Each number is 128 + 32 x the weight over its row's rms, rounded and kept within 0 to 255. Layers, rows and columns count from 0. Numbers have three digits each. The size before them is the row's rms in percent of the matrix's.

# up: layer 9 MLP up, 2048x512, rms 0.113, rows 785-815, columns 384-447
# down: layer 9 MLP down (transposed), 2048x512, rms 0.109, rows 785-815, columns 384-447
# gate: layer 9 MLP gate, 2048x512, rms 0.106, rows 786-816, columns 384-447
up785 101:147127157073132134132136129115093115167144131159159111138138132169135103163055148076147172182131119165116161147146095106116108120105115123166152134059140141139086133128131150168108126170118154
down785 103:130167089112129151181113166088103109177120162104138105160131155135094150115140120114119166188086144107147104142102150144160158084154152126113154170160148120141078162097150173111166060151064074
gate786 098:127153072074117167181096159106124080092185086109098164154175086129245132103093095150070188092101109116097122149073121134149081121120147086153181125128113168121160094095158084101138113102113160
up786 097:148176179087144162112131124140172158078145104133142179066142152124110127152192149137106111117125108148181149117139110157180112151158096100102086201148173137170104075095167083143124096137109131
down786 098:106100063210084131138178117020136131156074199108126133103078132132118119161153106119161133070183039142135141126119101116192093152170175135120138140160131170129115162154078153117132115124134107
gate787 101:162159129080149067208139113092067128122130114135153227116170156166099134152101141119115077188130101138139140115133111138123077096174121165096171118142120065184145081158186130105155146143095152
up787 102:150153119102110160130168131136100086159123122086131160102126095127106117139119169153130126130161116118137088117114171129156091177101137152169083149182123151143175131149212041139087160165129162
down787 100:086114118020160112158129142086068156076094104132136154121126096067182156098174173149096124163150147112095097128111088111096130144075108095096156163068162129105078108186132172104156132154087100
gate788 099:151158175193131103146125153059106122179177101131079095106077143142138083049131110123134148088119165125163153112114134135174148142132113123119142047122133147176101137141124121127069138160135104
up788 099:131133126147120172120157119101135074132128125115180103115123063111105161149148150091114146143093135122129146101147099101119109132108190110116144162122143121153143114085115143108147127129140213
down788 098:113053169114131147110160091153109102141122146106183146050098127125117148135161206084154145159137074177092138089127113139130141099118125085152142248156169112154055132084144166180144099081127115
gate789 096:096163113143075118114141108080134076164142126122131113100160146176088063110106132100068114120139079145048163162157141129168153128141062122102165155172168121112109115136122173098145153187037141
up789 104:160115109093152102143118087130120133167139155104126116131056084191097161097122153081121144171093149122106127104152196090096110151121170123095148085167122164150137136136086072089158111133142131
down789 107:125077129059178142140107182190160127134142117126208071189079154087091165106138150130135158148089136163100142099126157078105100132091115122145117140104135142116172136125122109134089118140131133
gate790 102:120173147159161157072126098197136142138166057059097152051101127070102156137156149145142091103119165119179146162100161134132029127126112071154196120181065178159139167140126121133140142104095131
up790 101:135079130116101152142099137132074124059112109119158121148153101155123130109116200162065147161116135131141142102147126141156150105107122192165075126130127133125168064129143094134063116152100159
down790 098:139049042096109136182126148151072059097096091099174092140141120074135131177083058130098156112166172063128139115160121126104142104124105220145195125155127163114140123186101096152090129136102195
gate791 097:178160159116105129070120176126092155132107079104085130160069135115127132143098112143158228179134042138175124109124057102136166122095088146135081180070175135079164149092106097153125086127142153
up791 101:117102162059094111141090149065137128098149102208137166115060169131124175072135121107176124124121155122113151079080117122130181113084164080102102137137127112133140133131116168146138106124150148
down791 101:092144114147095140120128166105121113107107122109136064127137165154072149139082091118124101097115138188154173108087141140148136104130126120134157195129122094149142126071106128121115144037168090
gate792 102:134148068137081165130125109100060165158130167138162232105175160110157170119140115113128103129133145129124141144131068095070133048133137083165124099071131119114134123154176125111099088096140137
up792 103:117148125091101159076121132171152105097178097130149185108128102118176118089143165168097078157124105156126161118162092166169148121160181150053121122086117110128156125115023093122053135117134172
down792 103:146172070121098085098139067142151084088120184116156138104165122132154159147171154109132053143066143146117217143109131134100168136085149125144113121071165152187128159149123138141125163148127158
gate793 104:082112124112127191141098151103133093122150160162145124122078138147124158064139138088162136129118096155069097135122187130101115101116176114118139166147132128118148137119112097169160089115126122
up793 101:148149139149152094090135155176149175115117112141097130117093173092158102116167204143059174149060180117148131144128102137096064116108172114136103109194163108121139174153099039165189143143109099
down793 104:100125133122079134115163147108167077112122131129161156123153082106144104158123092151146168154109102126130154149095181134132081109163159089123084124109137168149121182084201109134138091124038132
gate794 105:114162144080182074177124126159115143119189134166079132131126113158151128121132084132148139126126175106099172119084122068095142179154153156116121165128157096124104105138124133077083133163105109
up794 100:103162124092098142160099167102145127158142125082127115126110186137195160159113159178071135128154160097113123159115074086077129143150166135139119136183144112135158115172104074192120144103089096
down794 100:062132119176048119130091138154099104119161147146085085093110175152124131078103101170175093113118149151195175127127131154184126075136117115139129099168083074136172148142128157129145107143120195
gate795 103:134108120137181097172138073088095101183173088146085109161164127147166199078138169106118087103107150054097096118112120067163196196138097131177116122108062087075139140086085145160107079166111184
up795 097:193158174081143133112106084170105085074117094182158091149098159142136093170128140134189186144076098188106142183135143150082149088096180153167131043074125128123079140174175139129132166116090108
down795 100:157146107148093151109122192095103126131136109176170170190096137145121168140167099176187052149104094056082177190138135123139140135159168168091093095136069102142070100136111133152123161129128108
gate796 100:192133135184156146107161116138127101103129153129116113121104095131021117158157178083066167188089155054169093150141167143165116160099127137120151072170090132121114182138120118109074121085141112
up796 102:126139124178158135098076113108155132145146157176159165061104161129114131167194159153104122179132104097145120128171094137148199112113155125113124130062140167109158190079159115128187105088127071
down796 101:132156065135049062136175126143137143104151091146127069157111124182064129196108167125082141129116097135106106094115142141098195152083092112099093227090085160121142097112120195142138143157113176
gate797 098:124149130119141122049186142109163125178086116137138142106128122179138098119124131062105122180165097124115088072078079118123101112156134137138160088126189143102156126100191146127150154107114147
up797 099:162064107145115167092191100138050150125104162097079142115094126147094124161105130116169172080144123123097068138147098108146161111129147209128099126130080138119119210133111119083112148087112119
down797 095:125107112121121147065149131143121086042098112142126141123158174117127141135147136146088124098064150111196184127144170083120124138123147125151132221088142111110117128182129138122097147142125112
gate798 101:126168214118122076061076109151159165132143171102153181151163155140136063098093154122134159126148130161135081130109114155125128117107082140128153139170189108104090105107113131146129157177169063
up798 097:153188149143176147133123134158077118087200140140140160160096172149089152164111153130079100142117144081123178154146149163024141155103149132126130062163094122128154185074127132169151179176111101
down798 098:065134158109103150138177110138089195210167156105135099178138139145188123100113130144184057167086194141084166147128124136155125151118104129120118125105157084128150150147135112177169162110114111
gate799 102:134127131128094134099075122165080059104121153143111149102143138217127156118114097108116116156083138122119098144141174149133165112125147184112154124163095144170108197137170189174140088142102150
up799 100:082103081181155099154176117132051153117089133102120152162132135085088132134131128167155092160084138158103132115145124125075130155131156109093123170090105170132158178114203187062193091124101129
down799 100:070108139127159105117154095109110131084130119119126166097091098158084165165175092166131159062095047145096171088077084095103127087140134087183058090124097178128034177133126118092112136161099164
gate800 097:101115142159092091103149085198139130180139140108155157129085122103108122156099159111129131106198137162143135192141131123092124152194108171153132145145150016176131142089216128148152065154148085
up800 099:088094129105119110159158145140149100090082143129135085136150067132114138106113103138121094167184141184209120118066070103101158109107122053157143102138125097127064072104111094091127064084152082
down800 100:092156087155105144107135163124113119114158109173100161114186117062153134109130104133085134170130086093116156166113134106173141127124136098121147083109138150129106168182103163112140082128159197
gate801 100:114124093132116107170110131146156112142161144104147165104072121107085094195161148087162101089102128142130163135147101172120090087145180133137181112145146128151129101138124107083084101189153149
up801 100:106142159132114162116100103136116092129066114098172186070128140157096179147117126149111146135168148117129091101161127120105103118074139140123113114128080150073156100131061062150047143093128129
down801 099:089174121167121185131147135112113088143113119063103145146097122148123117196095134148089187078137134064071114166134129135157157123146131165148120092108119109130153160170100153131083122106165126
gate802 098:112133158125131123107137142134146134174162183132149087144157131071115117107075130123071154173135129095103121129184098105091166139139054140128111172115124117101134140143144144111086101157142099
up802 095:171129137136104103144149166111109170137104113166092149126127136153092163097063157080088076133233132130103079075170133129141087108087156176138143225134114128138117104083117110145172124128195116
down802 098:078175083150123085100139171129175135123127155093157125153118155149138135128089205127162087140139069139133120111122160128151123106150151126099145115096073129094120154080150057139169118090046144
gate803 100:071084124162161078183074170116158049136149170133135095187128084153155124085149115089139126149085188169091146172119124077107122095158051140098160175172151111087143123164160087131163182145131119
up803 101:131085098099074128150119157181113089185116154176116078192161140110038130143212132132134076164123146177093127135137130119082185141144150124153137151082123150068103139195156157201117117143117053
down803 100:079153201166098115127189093103142110068136135113166096120078079110127135132146153163126150143112107145084085094142138110136090080129162134197144116146112127113162117122109143120119169161107114
gate804 101:129148103163120130130152142150166168133138140133129164134153161087128115112089079144126169110119149123132117099142126022109112180081131130132149152121148130159062196106183175134122124129163133
up804 102:143160139185166107141112150092041161172155140151131157131100157158071117161138133151164160079154068144121140101165090052171132115120088158201051138095121119124154204142150067121162091156144177
down804 099:122130184116110082140126099062117189102114171090133110109153141123101134117111217211110166161157143155132110134097127108132164079110078091146086217163101113098164110102136093097092109115138125
gate805 098:097188148164105131115092059077162154208125190171182156125146137141138100137105137132138079094139112065110127149174111147129122109120154107116152144142068126122159132150084147098109115182166098
up805 098:053156123102084129095126100106169099123171090123144065101140170067148134128143165055108134113180125077093126137116099141093114138151183133115143188208182104158133119162114129151103137110113116
down805 099:060157112119146075166168088109153165105145169180106070117125123143168205100147095145103149169108165114129068130138166123113135119149132150098115116045172091098132180130156084127157113118107152
gate806 093:124131097148172137145152115140147131067141116130157106171115152121107132117120075102210196081110138111135092032140124144153144177135136142111178190165109120065066137123131107158189129105130116
up806 094:087115075156135127111146136132109025093098091083109110130148107154102118054096106127163123177139054086046142137140166133174118114078144129132098111154124127109124096149156103131168137117123123
down806 097:081205101156128097083117116170156110109119093127097125070134068094142095133182206089138177149142125034137121166134110157156128175140109160115095040152115205085114106155074123155133143148080088
gate807 095:081121078140139127167115132133157048110097073090171106135116105161138094088169160148183179177214202133133083069150118105121157053112121141150116105115127089093042122092136060107120088110167149
up807 092:073160168114133122132080074116130184127098117125107146130184104114122158090181170157151122089151109089112158102113123143131152127122162115151102112117130119101096109103114111169134135106124147
down807 095:046088109174150145105140133152117111122148164137070151161155200145138135123127188120163075108105150135145162125056166113110153148116151141137099117104108063121153049156151190086174095134135153
gate808 101:148121161142177122153093050133131127111124129129121121166076174124114152135112127154069075147219093190133134132185086095111110109108113093134137078176188074067104131172136128088148156084130080
up808 100:079137112154147120112099160135131141134148136127108139127116083131137095120033134189114101096137102106133138107142160116164086099136155127144106121140145151142086125073173186123117150115102126
down808 101:176198119190093113073103116147097114143140161093159173085145129195083155108166120147131085148087108106118157085117128124114137137171093096088115169104149161123097159112078178127141179128152143
gate809 100:110120130089136089104124082131194143103145147160118110100183139164087119115167099112118136124137192117066127118151095098164110088160157152156144111072150146131155055171141082131155159139080119
up809 103:234134085072106058120108147147130136075108105146082092132162164137107081124148134142160117093130109213089130086056103145104125102102175109074139184114075103118136098135149125128118145143108107
down809 102:051136130120129118140109099133143159145133109120116092151137176128053090095189107197106102086118113107041145062143121142104119178168178112063112037148166142107136200152159093128124135101143131
gate810 100:171163151141140082164102129202108129139086152064120079126151104168080171139123126112152159170152145177130154155102140143094106133153166138130158101097054152138117070111083126087152105139128113
up810 099:162081120206169098110139173145125065057131146182123108138120107142125149151153116086135156085111131122111089166122140177097094082185125129121097171155122069162108111130103156142159141165079130
down810 101:136114084120045181183128156155150127140122179146145126119117198137120080145140168122139081121095127148230110118177123119147121138151110163159144085061148160186117167175150115128103096130107165
gate811 098:120168123134096129069148180088104138217141161153091171209125188164137145191181136116129185162106130157076124091102120126130112118103129147120186129073112096151217133109162110118142140134112114
up811 099:100077147108159116140173119135146170149089078131131099117160114139153127173121094132152092134178126107130116153136156200070073138135141168134122129149151077129102161101149107019168164057142145
down811 099:088081133107128046030169179154099124138127113138148107108180124094080163125154090093130130115151167114148053175107118163137151155114093112153099165193107144172113185136096122144089143115055137
gate812 096:081197102101120151152169123138058150166101091113114121123141114129075093094061134138159096134081084127118086161084092159125118103112140081103105072156083142154190183157106126103090099161078135
up812 096:071162102118093136131172135109162156084153129139126126116157074145074162117108092198159124115133157172156157083141210126131157103120075101074099130182130116180106101117112110206103118161155134
down812 096:215110081117161163096138114156121119094166146121105148119140114133168143181179134138142173094116089168129151136113073156126089159081165176154123172205136109094137108123185125125153165142091117
gate813 101:104159144144110117100106108187107146132106131159096086137130143070134177098164157148120098073191199089124117109159125153140142147147087146150134153104099153107123142138115115117069131116172135
up813 100:142115132096167108151080140154119103064147169152174107120119132139135174140128120108157141110142101135196135151123146096171127138198123129138093145134143128088138156066202158150093138127065124
down813 098:108186112108153076088126138147104093131125097154114115113100144138131148180163103107128110194116069118144159137044131150080115144143110180084168164098137144105098177139131091195153072075077147
gate814 101:113128150163137155180140129136192101066169179120163120143141183138149160124112092158160120177154083143094083113114088118087084130115117150129121130120144099093193128116137139054093092073106137
up814 099:135116092223088133058083122157128172112139081165108120086108066117137166110146148128173142129132119132100128100145082098134121174146161156171131172151096100169110111146111116130137114139119170
down814 101:169127156144107120073166160200114139114138123142110099117129138159050187166157088060141116149166154120109141112123055150165083077129168119126115099112082163160133148129131157131137123062093174
gate815 096:095077086148106126155127206122113092132114132122122112147090111145123124148128059128108139088111126111119097076121122203137066168112122092095104051086120114123132107054163144127096128117164139
up815 097:163161124102164091126156187181141195122136128124085122044111120094104112155080036084127130089146145142067142131132161190134132090127123132132073146133119082093121156120118092116160120114111161
down815 099:114134136086204073074160060097116124141095181131116141112145187141156126130114132141160140101138135159120135120090152087101159123160112175181099053113114131165117167142126125132097155147124096
gate816 098:060080178162108130146126068158175123145080114120085165137144168114157118134146183104133106186144121137122133129183062070090121142123087106171140102122096112111130104099067182095120102110146129